{
  "n_layer": 9,
  "n_kv_head": 5,
  "vocab_size": 32768,
  "activation": "gelu",
  "positions": "rope",
  "attn_scale": 0.125,
  "init_std_up": 0.0428,
  "beta1": 0.95,
  "beta2": 0.95,
  "lr_head": 0.00603,
  "warmup_steps": 207,
  "batch_tokens": 65536,
  "seq_len": 1024,
  "steps": 11460
}
Each number is 128 + 24 x the weight over the matrix's rms, rounded and kept within 0 to 255. Layers, rows and columns count from 0.

# layer 6 attention value, 320x320, rms 0.0578, rows 88-112, columns 256-319
[[104 119 112 113 116 145 169 141 186 142 135 104 124  99 134 131 139 121 180 163 137 108 116  70 113 105 139 138 151 145  94 155  81 164 118  80 104  87 152 160 139 109  98 105 124 173 140 136 127 137 134 116 124  86 166  87 103 136 120 115 120 125 131 160]
 [141 169 147 129 121 106 152  82 112 167 133 117 135 112 106 107 163 122 139 133 124 114 145 143 105 137 183 117 128  58  94 129 137 124 129 115  91 126 143 146 160 150 113 107 137 161 152 138 129 109 133 116 100 158 105  86  89  99 119 127 162 131 133 139]
 [156 144 152 110 155 107 120 104 141 130 116 105 110 132 115 156  97 155 117  93  99 171  89 174 172  97 110  78 162 109 113 176  99 149 126 107 130 138 163 130 130 122 143 110 106 140 158 121 113 162 114 101 141 116 142 150 110 147 140 127  96 197 108 112]
 [122 153 106 128 112 130 134  94  95 110 150 157 143 106 134 147 111 137 172 130  95 130 129 158 122 128  93 137 132 142 148  84 164 120 102  86 145 112 127 118 158 130 172 143 130 141 116 113  88 135 123  97 174 148 138 149 111 158 120  96 122 124 117 117]
 [105 184 154 114 153 119 112 137 144 126 130  78 162 138 123 119 139 145 111 136 130  80 179  94 150 101 143 155 142 118 130 131 145 113 139 140 128 143 136 122  96 106 136 171 101 145  88  86 109 131 116 104 113 138 129  99 112  89  77 106 112 153 105 142]
 [123 131 138 133 102 109 146 172 118 176 114 111  90 138 147 131  74 125 165 171 128 157 102 120 123 135 143 140 155  90 118 136 145 146 130 158  88  77 146 109 126  70 150 134 114 138 144 113 163 102 166 118 124 134 160 159 128 123  87  92 162 140 151 144]
 [140 123 132 129 119 157 159  94 108 155 135 104 133 154 108 115 128 160  99 128 181 148 109 150 142 127 110 167 170 170 151 137 135 139 103 160 106 173 159 137 154  95 161 159 113 113 139 120 125 110 144 164 132 141 144  98 138 132 139 152 121 127  97 134]
 [132 115 155 134 130 113  45 155 126 159 149 153 132 119 123 111 156  78  98  87 136 105 104 159 138 171 122 106 143 138 133 102 167 133 119  96 145 161 125 133 164  86 152 169 117 105 101 127  95 138 135 120 136 153 153 147 134 152 141 107 112 114 103 156]
 [ 98  87 147 138 115 123 160 153 156 114 120 116  83 133 138 102 103 126 146  92 145 160 124 115 136 119 117 118 156 181 134  99 148 158 142 152 201 190 131 173 149 126 130 172 160 101 184 123 133 118 135 143 112 136 119 128 152 151 132 173 112 133 129  95]
 [146 117 138 101 139 140 146 122 115 114 129 120 150 112 100 131  90 112 205 147 128 102 151 115  80  91 131 101 118  96 175 153 121 122 143 114  77 111 135 111 122 153 128 152 105 117 135 132 135 129 115 126 175 106 152  86  77 201 125 112 123 155 193 127]
 [154 170 145 155 112 163  73 102 130 123 161 144 130 124 157 127 100 107 152 110 114 122 142  88 124  82  92 136 131 117 135 119  97 134 100  93 130 169 158  89 103 156  95 129 148 122 156 114 126 123  92 117 128 147 105 104 110 153 105 158 130 141 137 153]
 [112 111 128 159 148 102 144 126 158 119 155 158 126 138 125 156 132 123 145 148 103 109 141  78 126 166 120 129 133 136 102  85 108 128 173 133 104 128 112 120 132 129 138 137 111 150 129 107 148 144 133 114 116 139 101 119  89 122  94  90 114  94 114  73]
 [138 134  67 144 134 162 131 112 140 110 131 139  84 132 175 118 140 121  96 116  79 126 107 118 135 116 107 135 112 139 134 123 124 207 151 126 172 123 104 130 135 145 130  90 126 130 124 113 100 127 121 167 126 150 106 131 159 131  58 108 121 144 102 107]
 [142 129 140 166  99 112 136 115 120 179 146  82 144 130 126 127 138  61 120  87 141  80  76 105  94 130 141 122 157 113 125 162 102 117 112 124 140 146 118  94 113  86 168 136 136 140 130 135 153 134 120 133 159 105 141 152 121  85  99 102 181 154 103 116]
 [120  92 139 131 152  92 137 132 128 120 135 154 144 107  67  85 106 135 114 137  98 137 107  95  82 152 141 110 108 105 133 128 176  92 164 144 115 108 122 134  83  93 155 113 118 145 137 137 123 101 149 126 113 153 114 132 117  82 158  84 131  96 123 143]
 [116 141 176 126  98 136 132 195 155 103 140 111  84  98 137 156 143  74  73 139 137 109 146 111 158 131  83 173 129 127 137  88 103 108 149 114 121 131 135 130 103 164 131 173 127 167 129 111 126 105 140  96 155 138 116  70 134 102 129 104  95 130 162 115]
 [123 142  91 126 125 141 119  93 133 102 140 143 129 128  93 120 126 139 147 130 148 128 166 107 162 116 149 122 131 134 121 161 137  82  79 117  96 107  95 124 148 119 110 112 137 153 129  82  89 175 142 141 178 164 121 105 112 122 153 155 131 122 104 113]
 [144 138 155 148 122 166 105 167 133 155 164 144 133 136 175  93 112  83 121 136 128 176 101 145 168 114 169 128 125 143 166 125 129 132 134 135 125 123 169 107 170 136 127 130 142 148 142 113 125 126 169 122 114 132 144 108 129  87 111 142 145  86  72  99]
 [140 113 106 100 132 136 122 133 106 100 142 158 142 126 101 133 152  94 178 128 155 191 124 135 156  99 113  99 147 192 136 124 182 118 154 170 111 136 139 165 168 135 109 150 115 134 112 153 153 117 161 144 117 126 137 104 104 117 135 120 139 154 135 132]
 [167  97 162 129 130 186  88 156 141 157 148 105 122  97  92 158 178 127 122 129 127  85 119 126 174 114 128 127  81  63 140 102 126 131 132  91 151 116 112 114 101 111 121 106 156  96 122 171 143 156 121 126 145 113 141 143  85 140 162 132 127 135 136 111]
 [147  52  98 121 145 130 150 103 124 143 147 166 109 142 172 139 126 145 102 145 110 106 143 101 160 147 126 164 125 147  86 153 100 123 138 149 128 139 157 162 109 112 135 160 122 138 170 113  75 159 170 122 139 127 101 107 167 129 153 111 105 120 110 103]
 [169  71 122 172 120 123 146 116 137 119 115 121 121 126 101 126 124  82 120  86 142 136 137  99 111 123 133 164 106 153  87 106 130 154 148 126 142 116 167 120  94  94 147 127 117 142 146 155 121 182 157 138 141 102 115 101 141  89 116 130 146 135 149 157]
 [100 155 125 138 127 144 146  86 167 123 162 156  92 116 138 144 100 138 152 121 137  84 138 116 152 131 172  84 147  96 132  99 123 127 154 134 150 158 104 125 150 139 144 131 123 118 124 134 166 113 142  95 136  85  98 157 133  92 108 140  91 146 150  96]
 [141 145  93 145 114 153 160 110 161 130 109 194 122 145 188 121 148  77 114 104 116 164 166 112 127 131 110  92 115 106 151  97 157 141 144 125 102 124 128  94 142 145 135 111  91 128 131  98 152 108  93 108 146 143 135 114 107 115 163  97 103 154 113 123]
 [109  84 141 130 111 135  81 175 127 118 147 135 121 147 124  87 134 154 117  82 144 129 118 145 184 159 122 178 126 132 161 116 148 132 137 141 115  97 172 108 102 155 121 168 155 162 109  99 124 124 135 202 129 125 113 147 123 117 147 147 154  83 140 130]]
# layer 6 attention output (transposed), 320x320, rms 0.0517, rows 88-111, columns 256-319
[[111 111 135 126 101 125 134 135 108 144 171 117 111 143 129 142 106 175 115  97  95 133 135 183 135 105 133 125 166 134 128 135 152 110 112 166 146 162 119 130  77 135 147 156 137 125 121 114 121 130  97 105 123 167 121 142 123 119 127 125 132 121 120 111]
 [144 134 117 155 138  99  88 116 117 106 135 159 122 134 116 108 148  96 109 146 133 105 123 116 135 130 122 114 153 135 152 172 122 145 133 127 144 158  92 105 123 121  96 171 113 122 111 102 111 132 115 146 131 122 133 133 122 155 136 158 133 138 128 104]
 [108 125 129 111  80 122 168 150 109 121 165 116 127 157 199 165 139 113 122 137 147 106 142 163 151 129 149 119 121 137 170  79 122 131  90  99 154 114 130  75 128 182 116  97 188 105 164 132 152 149 162  97  90 125 110 137 104  92 138 135 113 114 119 156]
 [137  88 157 111 109 117 124 174 129 106 113 109 107 177 117 131 117 149 119 119 129  84 123 145 170 138 112 133 127 112 124  88 116 133 142 145 103 131 183  77 117 123 173 114  94 150 156 114 147 131 150  93 141 108 142 138 144 113  84  92 130 140 122 159]
 [113 112 126 131 168  79  83 131 169 140 155 135 146 155 142 125 122 123 126 103 130 155  90 141 132 114 148 141 155 145  96 183 157 109 142 110 114 114 138 127 168 132 154 125 110 104 166 170 180 141 160 114 119 128 121  86  99 168 123 133 123 158 128 144]
 [112 139 173 136  99 113 114 162 158 130 133 145 127 168 125 181 119 166 127  93 115 148 140 149 163  94  89 159 121 138 117 110 121 104 120 105 154 155 137 123 153 118 128 146 105 131 156 109 140  98 103 130 102 112 138 133  99 136 151 104 126 155 142 130]
 [114 145 132 140 146 103  96 135 118  81 147 138 156 171 139 131 182  80 103 162 131 154 142 123 132 145 134 125  98 125  94 136 125  89 201 128 140 130 130 149 101 146 141 112 140 127 109  94 133 127 118 125 143  80 173 125 108 101  91 113 113  91 151 115]
 [121 138  93  82  82 170 137 133 101  69 148 148 144 105  95 142 118 116 177 156 141 106 130  84 107 102 146 101  99 103 129 100 121 118 138 118  99 114 167 129 106 121 115 115 124 129 128  97  94 105 117 138 126 116 108 130 124 117  94 148 170 156 128 149]
 [171 156 152 133 125 136 113 120  43 158 139  96 151 137 147 130 119 137 123 149 130 124 161 144  97 103 114 138 135  91 110 151 135 114  94 117 104 111  93 116 118 154  90 106 168 116 131  97  90  97 102 104  91  91 157 103  75 141 146 112 181 147 106 134]
 [120 126  98 145 117 102 144 117 117 135 143 139  87 120  91 143 129 165  91 146 161 101 107 125 103 107 131  69 154 143 149 134 114 125 129  87 158 133 119  99 159 152 174 165 159 106 136 164 212 106 154 136 139 135  91 151 111 139 128 115  91 144 101 114]
 [120 110 152  64 122 143 171 143 134 110 128 107 133 101 133 140 110 134 157 148 130 106  92 147  85 127 103 111  93 117 112 125 154 119 141  77  86 149 145 126 154 139 163 110 125 151  82 118  73 130 166 126 152 127 177 177 102 131 118 126 113 150 145 113]
 [121 145 145  98 144 145 103 138 136 142 143 101 141  62 153 142 116 177 169 124 113 126 156 128  86 121 134 143 186 148 168 119  94 124 110 129 124 141 155 170 100 111 104 137 106  93 125 135 102 138 133 125 142 146 142 105 125 141 117 140 182 148 107 161]
 [103 151 167  81 139  86 122 108 165 155 112 125 137 145 122 136  79 162 132  88 156 141 177 188 130 119 138 145 138 102 173 117 112 108 149 133 132 140  92 148  98 169 120 153 130  81 101 136 160 151 130 122 162 140 133 141 142 144 168 164  98 136 134 147]
 [128 143 147 153 110 124 132 150 139 116 158 145 144 112 119 133  90 158 132 119 152 159 142 139 153  93 114 123  94 158 129 116 133 100  94  96 149 120 122 154 182 123 131 109 111 109 150 116 109 121 109 135  80 167  98 143 105 139 157 127 132 155 135 167]
 [135  98 129 120  92 138 101  99 121 141 114 141 133 166 139 159 111 131 129 121 145 141  94 125 138 116 121 136 122 126 130 139  85 121 104 149 103 116 123 143 109 163 138 123 116  86 155 142 122 107  85 121 140 115 122 112 116 118 121 122 152 146 132  97]
 [ 84 115 159  97 158 136 114 113 131 160 128 122 149 124 158 192 127 157 180 137 116 141 157 138 113 128 139  88 179 138  95 116 137 129  99 119 119  88 119 151  92 165 114 138  94  97 118 131 157 132 104 101 118 124 164 144 143 136 148 105 110 119  98 134]
 [129 115 139 117 126 130 123 158 121 125 134 118 176 183 140 119 125 126 129 126 154  90 108 114 117 125 140 105 157 153 154 131 128 101 132 154 130 115 147 124 129 105 178 121  97 128 137 135 135 140 118 122 132 152 141 163 119 158 136 121 131 122 107 123]
 [138  95 152  94 129 146 133 158 132 109 107 151 180 159 107 133 147 126 133 124 109 140 141 111 135 117 105 153 109 131  95 111 108 104  94 124 146 118 127 107 132 112 133 161 109 128 134 113 137  88 129 149 125  95 151 122 120 169 126  90 129 182 170 115]
 [ 97 139 102 109 108 109  95 106 115 148 149 106 140 133  90 116 138 128 106 105 108 144 128 130 170 151 166 142 129 124 119 156  91 121 107  73 143 139 108 161 141 139 124 124 154 140 147 123 140 128 104 109 115 136  69 160 133 204 104 128 135 108 161 120]
 [112 126 138  47 128 127 146 142 145 120 129 149 125 109 178 154 149 119 143 113 119 123  83 122 124 128 176 121 146 142 125 131 146 127 114 132 157 137 170 134 154  82 166 171 115 149 113 121 127 125 101 125 138 147 110  88 172 155  98 103 146 140 169 149]
 [163 132 103 110 113 137  85 115 110 117 115 146 176 170 124 115 133 112 107 147 113 144 146 130 117 141 157 128 140 128 157 113 142 149  94 105 120 117 118 144 115 115 126 140  97 138 122 121 129 126 106 137  85 107 126 194  95 103 128  70 151 110 118 100]
 [147 161 127 137 119 138  80  93 133 146 108  96 129 156 143 103 100 172 106 145 122 106 133 132 129  83 135 108 136  91 143 102 150 140 102 135 134  83 167 165 116 101 126 145 161 141 132 104 147 150 123 143  80 118 134 111 150 138 132  92 133 160 109 134]
 [108 102 144  95 175 160 127 169  97  87 119 132 126 142 147 107 111 146 140 157 117 110 159 125 119 134  94 132 136 170 152 149 114 166 130 144  91 120 110 146  94 162  91  98 131 135 128 147 110 103 192  78 134 160 136 136 109 109 165 147 153 102  70 147]
 [135  92 140  81 152 100 150 110 118  87 118  81 107 182 154 133 104 122 142 134 137  77 124 120 100 107 111 143 164 102 131  99 118 115 105 162 157 125 158 170  97 157 114 130 178 139 138 145  92 170 118 132 135 112 133 139 134 116  91 130  86 152 130 147]]